From a checkpoint of a small transformer trained on Wikipedia.
Size: 10 layers, width 192, 2 heads of 96 (1 for keys and values), MLP 1152 tanh GELU, vocabulary 1334, 5.88M parameters.
Architecture: LayerNorm before each block, biases.
Training: 388M tokens, 2960 steps.
Each number is 128 + 32 x the weight over its row's rms, rounded and kept within 0 to 255. Layers, rows and columns count from 0. Numbers have three digits each. The size before them is the row's rms in percent of the matrix's.

# layer 7 MLP down (transposed), 1152x192, rms 0.0481, rows 805-1010, columns 0-31
110:141108095150113098130087202112161169108089092164059109125086180131084096118170076155097029152124
100:158144173134089166176188172112097149151176077157101155184108069153111115148150157179131152125126
101:182133122162132103177142132133110119082143170095094116109055045110135127128156159047073122130085
102:157134077132187128210165124105094137081122123135165171171145044095183164149083115084135128086073
105:159107080150084118096161135112098074118074099117079169082104139155130170125149181176195136105118
107:165114073123127155092103156061084094136150170153091139122158094115071184073165127175109135159143
099:192084128084173093131176080098160142075186143159138132127084135095176123134116145176167164138108
093:108156132166100125075162105144055167105188107107148142131103124072136157143153107133139135163089
100:092148126119128139149110181100105071166121144150134133095102183078124059175165097188128125172130
098:151115153092110109130190130156061139152126084105103091080157068086141146173127207152142173113101
109:131146108068102092114200143171115123162157079076144141124123083108156127117089086129145160155120
089:142159149097142146116137129075115132138081130140130110135130180137152119162133121130124129160107
104:104096155151130138151147180068056116191103079062083141136109091113089142139139090091036118099158
100:136129133118175160127049127152127092093106131136096161105165090087078118152065136174120123123112
096:087162131119119098161133145153160096153098147132148130151115169104106129108099113078144206089124
095:146119156132098116145167111155096121090100169141147093053124106136108149109175160161134148095099
095:088230150185174127114100110099137127105104150063128126061146104093139138159053120069129161145100
099:109092082136132136112129107125148110129116192120155174110141116113158109131136192113100147152110
105:072177124078094186101168150129122094120145101109138138148160128135113142120075156174120135108126
104:110166113182161131132148129154068129073082090110099113161115091081128186158082158155087160186186
101:168142136146134134126067121120150145125103107123151184158122140137092104110142092087107059125099
100:181072149097102126097059111131091144197060087106159141126130139145181127099131098103100177113152
099:139182103065127147106068143115095068153145152158059072155154127103111148027139126126110154141146
114:138128186156125086128082137073144138152179177104135114125087148160157149128101188154137098100163
130:168177157080158078173082150141129113129133107168089084095158116101130113088102116104104177084162
100:131130140161103155133124078139132160099148126120129131086106109156126094057119158171109176129157
098:134104088052142193110117140147117115158122158114051133183156149054107177079145118099119113129171
093:117108109160138182129115160142075169124084160121133122154141119138093175110132138120150148201164
106:180147130081155132160204131111181133147171191083143085141063118160166126106152222120165104152084
098:136125154145147123117110106100155200115181141168150120074124108101107097109094100119089149093129
099:130133132164153138172183074097117086164074151123175097060157168127061128066124126180106101120123
097:164138119134101128119130207145158073183113104102125117115105142106134177110149069101108085166171
106:201149192135118096146142140097138135175223155114106183213093179107091092156097133183145133139117
101:074181089112098125125127123120166097127168157092111082118130134142125071143080144149074114095168
093:144116125169102142115128114120116084116122053147134125101102094182120123086127118188111183127123
106:130125190082152145072153113153099128165133097121084108128109106121109100076107100153152103131181
099:074136120123126112139149122146098190127125130076118218180108146114140092133131061144164124088161
100:122127127114078111112173178132082167090138159102125144157167095105128107129152108165095116117115
100:100133109084088118069113123120139099110168130095156104214152134125185146152152143061087145171092
103:107100143153109129111160105166178150203094071109151171113150101094156104123182069141145156086113
097:079132084077133102108148117164173087146151154086111197106122107158135149161097116105157140127126
095:180162130063103112118157138166125123170160158123132088082063164140101104153144108151163190106071
098:117157126161158121141176089126124103150165130100142158107148157147183139187074176088153102114119
095:170102090105143072125090110112125109169111169156169141114159156101141155113125103106132164123137
101:146100050152113129131125194134109082118162154118118146151071132177116134163149164144177120182127
087:119110141100143099112146124142154143159136147161118115139170146141119153129113122159197125129100
101:113151185074091140132154093157131181067154154116184063133145140152131115108129195123166128154066
101:090150098102098154170161148124128124146107165110117120159077132103147145102040161137096125130135
098:099133145150103116095081115131182200113102083148096103086176171148168108091167164117170093144138
101:157122186101125119103232184092114146086141101121057107084182185108106149118175127116098148223137
105:109121080094195102066121120104165133109099152135135134177189108051092130196095108105094136113109
100:117097135141149132189165140099163127081132165141102131137139067123115106096179091069097112165095
105:183126127147074124140108116119114117096127117144081128081142082124038144102124103089174172149136
104:125111184192078085141089184197072122106123125161113112133138113133097108143120146101160162085133
100:168120127128101126144119097143180122136087095100082123095131141135147096087180125123175169110132
104:152194167100146137133079155166177065076121099140152125119134131138127089136178136157142167102150
101:141103118127092115160135090083132170169115130081123137097072148117114030182137104174158186164153
096:107108118135074167127113095168168078069158118125125150044136069124136200076079129175110140152158
096:164071103185101125184126104113111189124109127124143105102171139141110152081156143063041115102151
099:154144097117124112183125167083187119173090119120157119113168172104146118124089158132150064149107
101:160115101119097135115134146138057104082095116121166122187117199069145086137177065148155127117083
102:099098139101145140132137172152178098138131118146117136135119090076037095096135122115097108125075
103:095096078145135089125133082127117055116085114158078111117150144099149124083133138125134077089071
096:135152119085154094142130153112122056162123109093062077092108108132118170125114145093139138114096
090:149160112151117164061167113139245115192135135122112153123164194088099125210130165137126114109141
096:055085120141132077151153182169084076171157141170153081114125084132128119164136183120145171209166
110:124170089117168179200061155123080154113103127123123139115171130151128095109145114168113166055154
102:145175165131131130075168096106151104217101161120160144138120158135140136129173117148091127128125
101:130108104154115080163171136103153114072085119167125084116153150123072126158084117078118206123084
092:162105080090085179121133101148075145096172148152185112114084164124126134174089139054107142063084
094:164113165109150173127155144144125139080114103140101131153165110165129095106170052103171137141071
089:161060121101123169095135189170123113139182104148111184099207082152072084171138117135108126182073
107:094116206090122123087179162153097135149105140173118095106113115123130171173188163119158127166088
101:134084109128135050088076077133130189113120139089125140197114105134104173121117165113085128132129
093:128144121128137119165133146108129181130146113130129084091125131092140109176097141136052142137141
099:110186119117099180149085149197144128119129107184143101203118180113172139122067146175103129093070
101:179108125152112153163128099136138163162125121135173141082100128121110140100047079115152143240133
099:114159078088091127083119170150120106134127157082151123185106221104171079094123125141091136142147
096:089088149095155134075151089151117128128162080044147098108097167204122144152121175104140126156138
088:116132101172067034070061113188183166171132176185135115077207087138105142128079116153137158114079
093:123193105144163161159106167118161133095186048136104139126101103129082129119173147143106147093115
099:084143107113158110175165206132161161163067123161092141089130153178152107116083095091074162096160
104:100145083100139123083093178111150090196146144131089111084153151107137225231100098128125125114150
095:088110081153124107120176099103139107172141155148123124101160117076159117095200113150157118208183
097:158093122117102081102052174064147064120171140130109080111138087085077154205168164087136139080118
103:192106110147154139098165103097182116108125135140157144167159124167125098149140093160124110115043
099:066118129112113102145100119134142190171112133181132129125055105104140107162146147164175118134111
095:150149144124123067130148090129116061161077182123139122155114155165175095117153133118111102101117
090:149152134094100064118149100122120063124126078163077089115183101177109065125184068110131170067107
100:093139129147068121133101130109100137140085134083155156130124133100118143174129079135144100117154
102:079155078116112157121126126150084179089136141153137090163128117124138125105086129155170167086142
096:112090088097128156170123119131121130068118105121124135123153170145164173140084134135110169177171
098:177096118170117101098125085132107089153098167137100066142051164167117146146119150149159118129192
103:194106171155125137150165135132134161167073109163108136145118167164139138140096116103118121144148
108:214128128131143105140132129130149091121087142158158168076162093048147082109132112116180150131115
105:110177065085167168172132160096145113151146107191093080134142161148098124181203135175172123084153
112:157093157121151050135136063127126103135156179106110097131149113110160098128139080155108121095103
106:100095141118110154117161110130090089122106103200154144204143161118113123109151176152188147093092
104:122093083108204154101206122109104142133137085082067051105126111098124144111158139147124120166160
106:167062071133157111115133097091099150122127119141166174174094162195140075126101154044184101134137
093:136132145102112131142121134136141119151190122159128072096148103103152070151121113132116114119144
101:109106115143121114138154115146143075156120142178173115102123148180107138136087149182139070199123
096:120109128140173090162165093127090127137139169178179105117115151126128119232156084051129188071101
103:087145124134180118203100209112086071151092144194114211098154137132114162098119099151130135159127
101:063112140129141115184085043084178125144129102137189139154089108192077152152077161110140169098123
098:086082136097074112104124115171102164113132101168065143167143119203134142200149117124168171130083
099:091158069105115145146099180099060069085080129128158096140099151070113132166075079095119116165167
100:183135127132142107097102215086121141151079072123092169086127098134152126127166129114159099152126
110:084132111181170118121176154113122053163128087148127114155140103126123159099121135105106091100128
101:139096167120127133120138114155162163125077071137094099076127200097150114112137214175133170056116
097:170078166099151160146063158141134089145111120123166127129123115140210098119116112116154175116117
098:144159148118155114129115182100185174144140120182188148167123149179124171139148091133114103103079
096:088139090141128178131146105089170108139082104169114074126084128137116181090092102109184148084161
093:103159161126084158101051124113162152077126162170098134139114100200148096093171137117158101141111
093:144162108101107107162181150132142127085143129086129106122189142092132139074139140112175129119098
097:103139094082090174127154113097074138134101146107135144137092095113192120147167121029092180089111
094:138128118030145144170080116210134131183152089135069078134067163118102114067114098100128108059061
101:077127116162085161089139119131139165116111088162140101125119080096152132124097138162107156098100
101:124162121142109236104175164114107199061102149140184119143139148128137094128164089099064084098094
101:145178140160153113135084171126166161140135090088165075067127107075104173135136092116134148133112
097:082132114102164110088125096138129116070179126157149160119126177141125125136111109092142181131127
102:137139114103096065072122072138187129113132138163100162130124167127145125170105140121079167070086
101:162138079137134158158134118115125120057096170121161094141121130132127140109094100112101176124148
102:135125180139112174103126172164152168139145153137128127086161089142153161038169128130064141114108
096:061119082138117120131122037191083063170211159142118188132127120100161168141116130168162110102148
108:122176126057122112155104153131090158175095155141157093119088139156075145105196164096174137152100
095:135140162129109148128120131063138181097125122093054077132144102107152122167130073107126189198158
097:121065112144087109101111120139129138151150081107168088103128092158092134129172085142139087091121
105:189163084082099131160125160155119112090141060133099193135085140131086146186176136073123152123169
101:110097103149162089117135135130131186094099154092127160154125104111084076101162124151110195139174
073:164121170189139184161154172067136086115148103105074115104238151157138113143125164131147140192144
098:171145112114134034106129099057152111113087132098173155134045136109134109136127081150113125124068
106:113124142078165127118157185087147087129075160159164101126089192149100176119085094107091151168128
097:155122148072136190175126109131129089178125136158087136128119136082106117116181067094101141140162
114:107173092141106129122106087125093193123159204131163123113149160189140095131178099154101094157120
098:083158204199103140131061065077073138107140140143115071128128166131049133112152110135159116108138
107:184075150092126116143102158184114123158171167116118128060153141086198089091093113126131187115109
105:060097155159255150151157111162124112162129127168055137146139151119158075135173188165155142185118
105:159140140076165125109078150138124157097137120085146181144107130167114110104135104183074108185078
097:094154174125117142074085159136134071121180171120138119076100117115146075104152097106103173094095
095:124126108176201108146083144148116094116119066101192157104140120138129147094131149119135094110196
099:182126146122140199161119117062135131160130152102111156125075135106096172114184101162098119108189
095:124107133085074158159101136102190135078113113129124085175125097156084127117129080059103139165102
096:117130146169122135126143166120132083129186121114147097103157170227142162188127171144156059111179
090:076106044108141144137118134110168168119112108113131121115161188138089120102144107142105168051149
101:092168115143172154150126154115165120099086162148067117157081108122114092081122144112129153071149
093:113146110104115099139136099157086062130162127118121143118150123092139113128151162119047071164160
098:189126160170115084161126165092163141113150129206164111139115091125143103110128121160130106112146
095:127095133082192091181088142179131160132144121141109148087108129123117131185138103099134134108083
104:143166106155109128129124100164085097118092163145091138159069116125173181136103145124161136154095
092:121116179119107079105164099095152155154059084111155115061103121181114089140037102167144144194165
113:054096144082136142149104120101080125108082127138084149157074195138150147179142085153088146116112
092:184169078095134101091105116162114116141101162116152153146177096163141111133148161161143133105169
089:113214182066115099076104108134153171146151089131112105124093124144121158088132131069144117208109
099:096124119198086088105141089137145148094185118211108111184134169074139111152176104084119117116166
093:166140092086115129144142080114128094165162126140129090082190129131108103167117108183158128174106
106:116085121163111074066148101115095117095113092069064105151037110107159096106127124120132121136134
098:155077223144104142139147194198122130075129125112121142154092115110188070190098153118161127131149
092:112116097109148159131183149097154120082147137121102092118090149140140084132119159139108112075199
105:154121131093128169110160114051093158131138214175189207149095164132130126082134138155170166080068
100:119121166097190216117185150086115082147096013080163116146141130073113143140080166101146143143092
105:147036152085148184147107096140154205129125114182135138100145175113170150098171107105137122102042
105:131110125190123156164145110148118115138112132119196203126081132127169176136079101097077088097154
086:142067150081084142066133098130083111105129123142110181094156116124115181187136091157093128161100
102:134113076227087101144117127153098085096148125156106137083158158098134114130095101157138184145175
099:126161150137159103110165171175057137136073100107190115147170122129130118104094111136121145150065
100:183087093106140125138135152085135081088117172098110196137132103127103046149072142157124147176114
075:103142150066106092103132119108100163130129168123096165140195129189098149091147106141140117128113
094:179056073157162115158111149038175099147148109103141115153137145118116118135129107157168138130165
099:176093105116126118137114125145113153143121127174135148120131115180117164138078134136179091071092
096:144085123123116177095118151129107102077077139145118146141098148115091098136134150132034126117137
093:120155135126158131120108073159101150111124131090128148093117063125145130087080148105050123121174
098:125106172142178097066149142097178053085088111120044127171170136129150166117183151131154118126160
094:168098127126149120084140183111070126112133140201072150128080110136108142103115061144110120169122
106:084129106155126115089137106092126104182159122149121048133130107117148195175120144115113088133133
100:146167074155132162164160137116094079157099100063152124135100124117135144075079124099052110120071
104:113165110161140088104188112110085113133098157162122142144090097106160129130148140061165113114120
102:195109098111158054150101160059132142082124106122138121159130087104188154058145170130155132129164
099:177108143170148203149133145124139142099118133131134093189138126121130152098155187106098085126158
101:138140121110136170123111115144163137103132171118104103126083062171100059140113095195129162104155
100:119139149146075095073143116168126096207169124112116149180080095100114088126122121107156157100078
103:094110071156103126136110128117063121158112141160151154132038083114115140155133134078191087100104
097:143134108122109087130121080125128098103164136085103190126102161130121156135002172123118118127159
116:175138098117175081111097103134169091149161094116107132118156111146126139167113188110116123143145
103:111091219116087168115108110150143108145175146131054088129128060163136138144176102085181101200127
097:123132155101148154131177156193105110139119106126133076135158113114178125145080156104140130098104
094:221093147096083112114101060123194123178156161134102131153149083134105175215145052169157129100087
099:091129135177162157068097084090207153126143150126157142134124122139121101079121094158119180121163
101:129191141176153130115104129126156182149140098056072114102140104144127143158142148131129196107147
101:109092089153167139131104185110148133181117119139120120146171144153136124180169138085049078141128
094:105108125151132105124142184089129102107122088119171123135124117077125166196135130089115088115121
103:130114112124079165179140066149095086201154165106139138147147145087131098144106095085151116143137
098:133099085154182121180163149135155155073098094123110094086143125167127120087037132162121110054117
095:088088138127116110075098093094183138180102096122146142112098097157104140188141146141111131064113
108:151122143090128069157185061150080142137121116144115165123104169102058125160154116108117186151103
106:156159118165095133137152105146153144100137124136092140093106144142070142124204155026177147137142
106:156096147155151079083186105105123132093081110077171084168115104115167111093134101080174127097147
102:122142079055176117095110158131200148065111113153142142130141096123121140185145149110237147133142
102:102149163168097150132092124159163131145110139160089118103064104143183077117098133195092125142147
102:199178169161149102152177098174127110143155136106154191139179163134146068162137115098087150159150
103:111109129103149086088102125113151164128120137179078151087131126118155132168121130154103153161134
098:079162165101106113099100106067145168113095082066117095109103109148097124108100172163128130141109
100:084126214193160131125135087126204054142085144153124162081189160146201146131130102167084080119138
102:154163154137116146137169215155129099111131130084144139155129176089116177100155115134119152150181
102:123091164139149171105107115138115129131131118145106090201070087184170111118138122066122126135170
101:166093198089152088114144077155171139127114111117160090118132135137100132138132172152109067152162
# layer 7 MLP up, 1152x192, rms 0.0482, rows 806-1010, columns 0-31
102:150089140147160034178197114133145126106139115168107144107096124143171129106194146086173117128128
103:142143159103169104116085087106169138124074177112158144134143072058075112108101095123183050096133
092:105147130118133105127191064079127096153127119084119135159084099125094123149066201101119081115150
111:117124098106110106130127123115144050127097116060115147162103080157143128106088133151088095106130
103:067153154163166161097137153180128159135157141098142102131213129150172099130151120111130158159139
099:143137108142109134093102150120148147156107115120126127061200122129156183106111143100157152155130
099:178194138061100175108115140117160166093150125101058187121121112142131091104101089117123170104169
103:123102183102142163120113218094134170106117078164124089120099094058133141100091160141069108137094
098:138083089123165157122092135095148135067150159145117114180034157119129150101114149145183106178083
105:097169154080146183115100128047161158165195081087189121152156091107140121097141108099095121108142
098:090087154132167149132105146124143111100172120118119145124117096146152135070099145101150186122148
097:082088126134129100117102131142093126155153123128169114124106130174140137124139175167104115141134
104:110096155150161090166191176168115098152116105154099088141090110107124085152136128111187134074126
105:155105158134140174084120121122105142127134141168092108110132170127077070154139050152156139127132
098:113201097111125126138105123084084121144097157123181167162132162137100130062131123157116120196155
094:132146198091146118161085095076077147095142153104149139147133132139114064117131134138130130110108
102:095108115101134112137096126134158135117156119153079144090140108075125155113177020073120090084165
098:101111111099130104126163117114113104058044141136127108130113109034153082139082122111148130125133
101:142089164097134092104102142151162142172134154129070139106136115124112147089097093150118135086111
103:095095152146166037148121113100105104135167166138126102114141116083137134110093154139179122125111
097:220109166140115140136128114133103097117068135150141147119135081127100122099144169070131123106110
103:152201138172140127133088152103116174189155168194126136106120147096127110113168071141100151118107
106:131116146131175053155101145149116170166113162111111147184164144144179143156119154124142143059157
122:173061144110153097076144183145101153122126132190170112123112149085105075076121156130101140087143
102:084119170130193145114148200130112146148143131140105168102159149070102170214073143113154093124056
096:119098206085140137146090174110151136125140131116137131121169055109176092142148154193127158118144
102:157133130136143162156145125174090118167147123130082180116105128111152066155065088127117092083129
104:052134149140125119132138173177120104141159154147172102106131075066115146146119126100098131093115
098:119141182032110125102162204102131101148119114101145175141112111100122099129122148133132154156092
096:126166171078118172138166163130146147110100093142217098162147045116160162149101182111147140166102
097:080110144173177139149125119147088151156071245088157119128170110104162101134133141101159154091147
112:114107186129104150171100126157087151089094147148099134119088117153144117129115100134125171107149
100:173099111094156079063105083149092147125156101033080168130132180101127178068087129105181094108120
092:098090170156157075163106135131076138102106167195101145148148177052117138138176072099143173117101
101:091141132100146149135149123165110078139147144132192115100170132139053176131033093150126088111156
096:166112150095091103179170141105155165108129138126129115160140088119140156139092102224070117161128
102:100171154167144129114120110109159142158090178137208189118136117151119121123147117114131095103121
102:126093054119149167115191096165083112064209116168109144164119101141035145145124158119155107134137
101:120118088105153110082177105133122141098153162097107141188126128176139091112169158134152118129140
100:173143124122128127187110156086088168159129142177101103145108125110084111060169128184099131105124
097:118097178109113052075136135145154106161091111118186188175136087127117083133144134148147118112090
099:138112119088155121099093136084156115123107166093143123079186115160148064117130115094092079148059
097:167109122151089145099183147096066192143091147108135141075168166158089113123118087088127142131074
100:031106149160110167066182102149134153112205125153093145139098042151104140109137148113032170116145
097:103097146114087140087144188084130185114074124141118188142118052169079136129144139052180117172094
101:147094102124141116121150145180169136185102115176080156168113131124129147170115119085197164180128
101:163115147161128065151124180072089116118171103116113142114146136076186129107150139154143129053151
095:123060148146158169154131058107092139117146187144149043181102176149124102137093150153096168096139
101:120117096103151142110147051133150046079101059164141134147087126104122193130116168114086081136139
102:125161180187212107088162111094136164156166137126171154175152090125096110126180178161116073130118
107:123122145154107195187133137166167142126104174151092132139146066131167109139211126112122118126113
102:127078108109118092167098083188153102140169065203120122155116111107096115135121133145166192162144
101:145108168089092163156203124073154141118142116137164071057123120087134151104145125143112113153143
100:091127098135160160134162102143094131119129115070118157162149156080044164168145147134143149082114
108:102081128155163077078145140088158113109100119154146132136228108153093041143095146167126094151103
108:148062116072085119115082104091097152092163100128140094121119087121069057168137113131133132130140
095:141160133104145114134179126121125107129148138115180138147198107169106079123121122111112192092129
100:145157180111106164102100164142086088142121083111121148183063097105107158123127055096148093097114
096:132119088118050067091146152131122145176114144114152111139126152120112132084109115153101196117082
099:129116119165107156136106141172099178094178129074138216142119087209143188180083164143117101124097
107:127074101058114163189181148123140129111123097163108100166084111072095179131111116119174124173108
106:212112138082070119109109136125091070159133113103075122188139109125139153086153115141110088140127
098:081032133079115200111144100137071160167106129124220156158198055123121188124112107065106169125145
091:093150144106160086100105141139121139073107075195158116155160162132142113102130107171138122143181
099:130112099121137131175092156172114166091131088124118122152157119098163098179075163154175098101147
103:118123149082157069133150131222142167114123078141138122063153113085123107144141140114213120081117
103:164091112137133134165167132082109130165165139110114129147106094139143181174115162062142139138113
102:112138093099125135090147103102116141146139102192191121105181140085123117066114091083141146131116
096:108183123138087118155106145135177151151100096088144067072077116081187141131183133124120133164143
096:109130116152199140148148180083120136130124137106076143105067108117202146099126150130130128144096
093:165078139113136155104129113125110136078095115138109099091117139108149101216144105121128159120155
099:131079127129195130146090153130168140092083159053169139176106127115132091161152055138103148150137
098:102108138118130111113119143121132106122176107105139147158105106048134136155138142109113136165115
092:117139108100128105112140179164080092133087087121108138149092143122103196111129148128107100083117
104:092117151114137137152160174136117076183089073094138134037122105080132094069135049132111106115156
100:181071173131125119102165128113103162133063161175140103145116093079153071123111108143102192117127
106:098166144108159126141136146073180122144158163191134136100137131120154165162108119133163075125110
104:162145111109135120067125104056146109067159135204116162116163148132108111109117121120078159059125
092:123109134093118208154117204077122087109053124044091184149083161125150085126149156155117082171154
094:109133107164100108151150106130185106113101168122205139178117079140083122106102069140147167153085
103:147188093162178146154165200092149127102080136110143095116142122125098128154144067149072115069107
108:151116144051111130099143106073091101103099113156082167132188154039053137140101071139204098160142
094:074093213203114098105100140152176157088113154130161086150069129151088106186099115072179119142090
093:094145153144116140139160086148113136118120145118119085124137067149092132187158108158139116149088
099:079134070123159122094084083157133153061081169125128109076109130173157118134159153126189111167150
100:159175156072121132140129175130150120122148150206131113213095145146152079177128134079116089104106
097:098119145070090154093131138201069144147080124168118127088162088107171179118115161097136161040110
095:148081145172101162145144035121153093087103147114130121156172153107088111141120175123180093090150
100:127157069079159094104146114116082148164186183109110059186135109154147142054140144117130086131120
101:128102165088134070138151203112123174102169127116159132213124047138107171140076184103121125100138
091:094095141141151162185129104095180172191080122089156114118106058091083051142131129140182106091156
105:115096113153120091154110155138110152092103147113119114141145150138137087108118104195208076104149
103:104137139149153106185138112144089141192142093141110151137120060122170083160072053174102054094144
109:088061085128138141131102131104121116095148111142097143085070128107108133095143124089116188106116
106:127149112166184080123115110122115095084168137174171119140097113146143139067133123130145064173122
103:162130130064164102112064214116074108135118090160130113124073125113128073086127077145090137048078
105:103067156095122096115109146127129179063175175142064163099068092100108086157134087166171112104107
107:106133116151094120141166095095138100132191094156161112107075142092085112107124077116119142112144
105:068096093084116063126141103125172131211195099152131117123127067126083133168108115143091084136096
097:132107092079138151105131143085091164070134114120142115138167131148113204157193134201072120127128
110:116099138080149168192111156192101130120160127096097133156141157142113098144110096093178145110160
096:140124125188150095127136135153142055101180142151127156161148114129150067135141055110123131086151
100:166134133069130084113153105123131134145112180137116104075127170093125145120133039165128086125106
103:129121125144123127104132162158122154133191117132082104151103122145143123123172118103155060127101
097:181121143126129122117123132134054126083158181118131153100127127077129150154143104093123072115155
102:184133227140152145141136107158147158142093034128104134194103156169186128080151145159146100113093
097:077135113137084127116153099128137123114103166210098167179152098115090166101164155092111061081161
101:092180124092142166048140157101094174151155124175091081136160079108131109107124161099154109164173
102:168108138109099152065156101107098113123116109152135120116142146131099195114142093113137127144166
102:051100140098089128132131135135082163082132161052137126102104143187153164091197153072073121197184
105:100117135152138184136141138091161152117144140144116085081154089114106109105089114117137072077103
096:125091141209119111132115126107154163133076111113168101135152116213101137132143143139172122106197
094:112096119122142093108134120107101121104157078105137229087119117087065073070112146143066183128096
100:067103201157145180087098129086131128120128137103138135170131133126176171104135133099109142073123
104:088118120076186160053119125082110079144098136132150166149148166145108115111085170157131090175098
090:172050124198075086113182170154086140106096165124192154131145083128178155100102107111112142136147
099:193184137084142125040110126109128087096112170196154192124163135147116203086119103100083099075096
105:101186143133182132109176161195143094144102115123116143148147096145127131118158133082142097119140
103:113169136135164101084131118159135139105105136137154062108114100148133159122132099055151144146143
103:139110238120054102114133095167102191143155117097117086158093117089126136066119112158134132107101
095:082103147127121132137124134138083065108113165130111147151148150132138154072129114123113112083140
103:114134185178079050045084132133179096118119117123098130117106143139120138142163137059146104117094
095:098124124143181098097188106101161127150131126134103104089159127073142177127086169113122163093159
102:166113177143080079104098127156126172169097121182142153159135128187118112165114149089199143073128
100:150087096062135101154129123143135164100147135135127168124166116133119182061100167177136121063112
100:131123160158134189080134081126110142138103201124149102210125051068083124156107181160114135126178
099:156105131083090137122097162176115092063147106137177112143059110160100137067101081134150132179113
097:101162136122192129096180126130160104114113085081111146098103133089146103062108144126209185149154
097:059156093130160153077123124156146129151132150086105114076131096126104105116087158162178188117090
102:090165126136078116129109145105155139070134172114095104138208111112142124120121117132132115141092
094:196150142128109119125162174115140139082153142141086066116106081159124126147081127080114103127173
105:132146157076161076091145156163146133089159137132168117140126099127150189112190155124142137143150
103:148126165135136103060142105102163111180135134130104135150128124168132087119090096149102107108133
109:098178152164061083150146119103146161180187175126152089179065082126043161103148160108144125089131
096:159119151187122186090112156151152130103120125070167112137160017094153126124148116082135123155096
102:093075184152141131111109123138120093101102182103143114134151101158132203078090098091100202120171
103:110092073134152103079122104166085142156126115159128102139171144162109123099092125083129086195125
103:040130118102148117122138115138143162164145057204144148109187116158081118125115101122058109134161
102:137059117164127114133148108118120182129170113127127105177171105114215112204130174154136130118169
096:088128101106105132063158106107154116119167124140101118144067162134043109178081124144123130114113
094:101141073098122105162091096116053165132132062093114176070101174158123128055113140132129120112099
117:155172100143106148182126119143164129143117107112146085131104078067057111097095051091073133171147
097:153136123116145127137105158154118154108171174107162188179132146117143113103149114163138151108109
094:101116104102146142151124172142190166087146174134114105184100071136125114171111131175129104153133
098:130122128099114066126156144103110125057170187151137115180210124071170122141109101130147079091176
095:117100122163104157172120181131084122090141111187162160113101133097157083151147179114088129126051
099:120150137183186109118150091146116094125095123192128118174119050124108093118108134115136165170081
102:150086108106115121112070159160147096151170161125085148156112059113116113040160112150144115118129
102:071155091177084103049069149108123108131110101104167112135097046132158172099159146113113071053122
095:130090094111104156119120137143101133132143196149070127119121133135087105160135107129095125135055
107:094127118097136145136129175171170144212140116100131130111099109133132148108140114122160047130109
099:129090159149122112113093145180091153076130115158176125152194055128168106199083167144113151149162
095:119152176170129107102148124053124129106144104073131139190146114114179131190130066118101165080088
099:116120168069122136178042146159094185144159053111131173135088070134157144135130107092141074133138
097:096078091130118107123110058094135113131191118081139151138139143166168176096113126160114102119161
105:131124139067150117116142174137151092057166094120110192174115071149088119122077142104086163040125
099:101110120078118152163125110105156144102133166130140151177126131094122134143102163158166174142185
093:144135106086135088170106143091142113107059181048101110090123132130122078164121066092166111138148
103:142085088121095139125113140146166122134149126065095120144062138138162105134156093077096152064147
100:145122125181194077138150141146080141131095104136083168155163080105074135161101162141170144147163
098:236127102118104151103116095153194144128127181096091106162136142097177158153078129127086119120202
099:140137097151107124145177132124120120176156063106127101149171106127142128082163100108098140040156
088:092095125111140106146104150098108112078140117205183107116154094076097069143104169053100166147104
102:095151171089073083113177133128100161186148148184071101157102143164143135111090107130101145065114
103:109068171140078113083085124166156074128106132166097150176127108163149130152120085103106131159110
102:160142096089071066125216129160088120155145137082131122125126152132137168158135096136194116097139
098:120065142187160145139121134114145114172161123106061101133167096125142080160117111155129090136111
094:101140122110156098117089076096127169105162148172149115138143068116102126126107100134107092145107
094:184170082083100135135159114167111109064171151117185155094103081099137134141166108109093132127072
099:076158132115115130136132139123188161118069122133094143098102116158175133126190131175098160120142
095:119043136105153127055152105151123122090171165088092106136128100196118098154157127146133108129089
100:109070171145128170171097094119134180136119073132156088145117200163122102149074111181146078154071
101:137096127110111127163176155125051142052081167124106109087110067113143132114164120051109052095142
102:106152142096118097085066137122090087148076121095084108125136129129196159122149167113094096158120
099:175099112090144177106159150139149063135183157171094108160186114141075116125125108119139099113148
100:138164112092130183145079165120145152092126131120120128173154130137098109152151146103204112102129
094:110063127097185124130152076183138176120192171104086162123090133139113137109099137150118172171129
099:156132146101124115134090134161085080134095126175127152137145147109143143121142115150019141107088
101:163179116105185169157119138100146073091124137186091130126112139062170199119138142114094144112068
103:109101129131195119129139067096172174122091134094162159171154104061120209099052099105105091189083
101:093151143165132131139083176132165050117183113087093196154093094175135117122104115095138144099091
094:184144146122170144189089126121079144111147115142120156134109109089137131064142119124032173113110
112:127164095151082136132164146123132084170147125119118128176124119162121128127115189056119150087122
104:216088123114143146126102164157079172175109202125117114126141100124093091156086167109095116142119
106:169135136105158142177192078202136111135145160180121087151122145163070122140130164086165119150182
095:170101093173161201161143182168108111127107100121084157108115170094083080167127101074100128171131
100:111175149085153116157156171143077103135090170101120116154099115143185147112109172120174089095094
100:121166156198125128123130138173125091143126144140195134162168104139112148148082106124153062122104
106:141127128142096159200145162070156178136150143140140147118155082100111149145120162142083174061126
104:116100113087089117227122139165200158108074189101120181152136107145145118083124031131101059109154
102:080120113126072116130147114179146095067174123122061163157100087203138124159156156148105096096097
096:101036127195113186073105045123136124204129139091109157097108121099157138154138174106154128162091
099:094114169168137116155081129140173161180122136131131075131116090094210142125086129107115079175154
099:162164096120133094131135150114147197098167079116090114112145156154084127108085071148242069082164
102:078121147104150126092169152152121145116133139198144140121167116134113111108135162123133106080122
108:137174147107124147168101147122108091113098111079100097093114120073110078088165129099182112108132
095:144167154173091110188201145140141130160095131144174118113115104129172190088146119126092098135168
098:083150104100132118092110147114123081050185101160113099165148158103096142126091151103120151123133
094:055092125117134113129134177103106147158109112135203106113186122079113115093172102115170080142113
098:102143135196212137175120163144140137132098123162140139170122149113197151083133057188123108141131
099:151155132165131150180074122179091080138147158112149131189068144141080152137135146093111112101185
105:154101149098096166154081140065086157124175191123136146167091138119104063157083122068141130128099
097:165108163098107120108114157133113156089086081136097152090144119145135175147156116117169092091135
103:117103168061073125118114153120080128141153129114135082198129106087063134106124101107138144150102
109:129174118156144160146082122093119133124148173062145077124138172076125154126138126099128189116108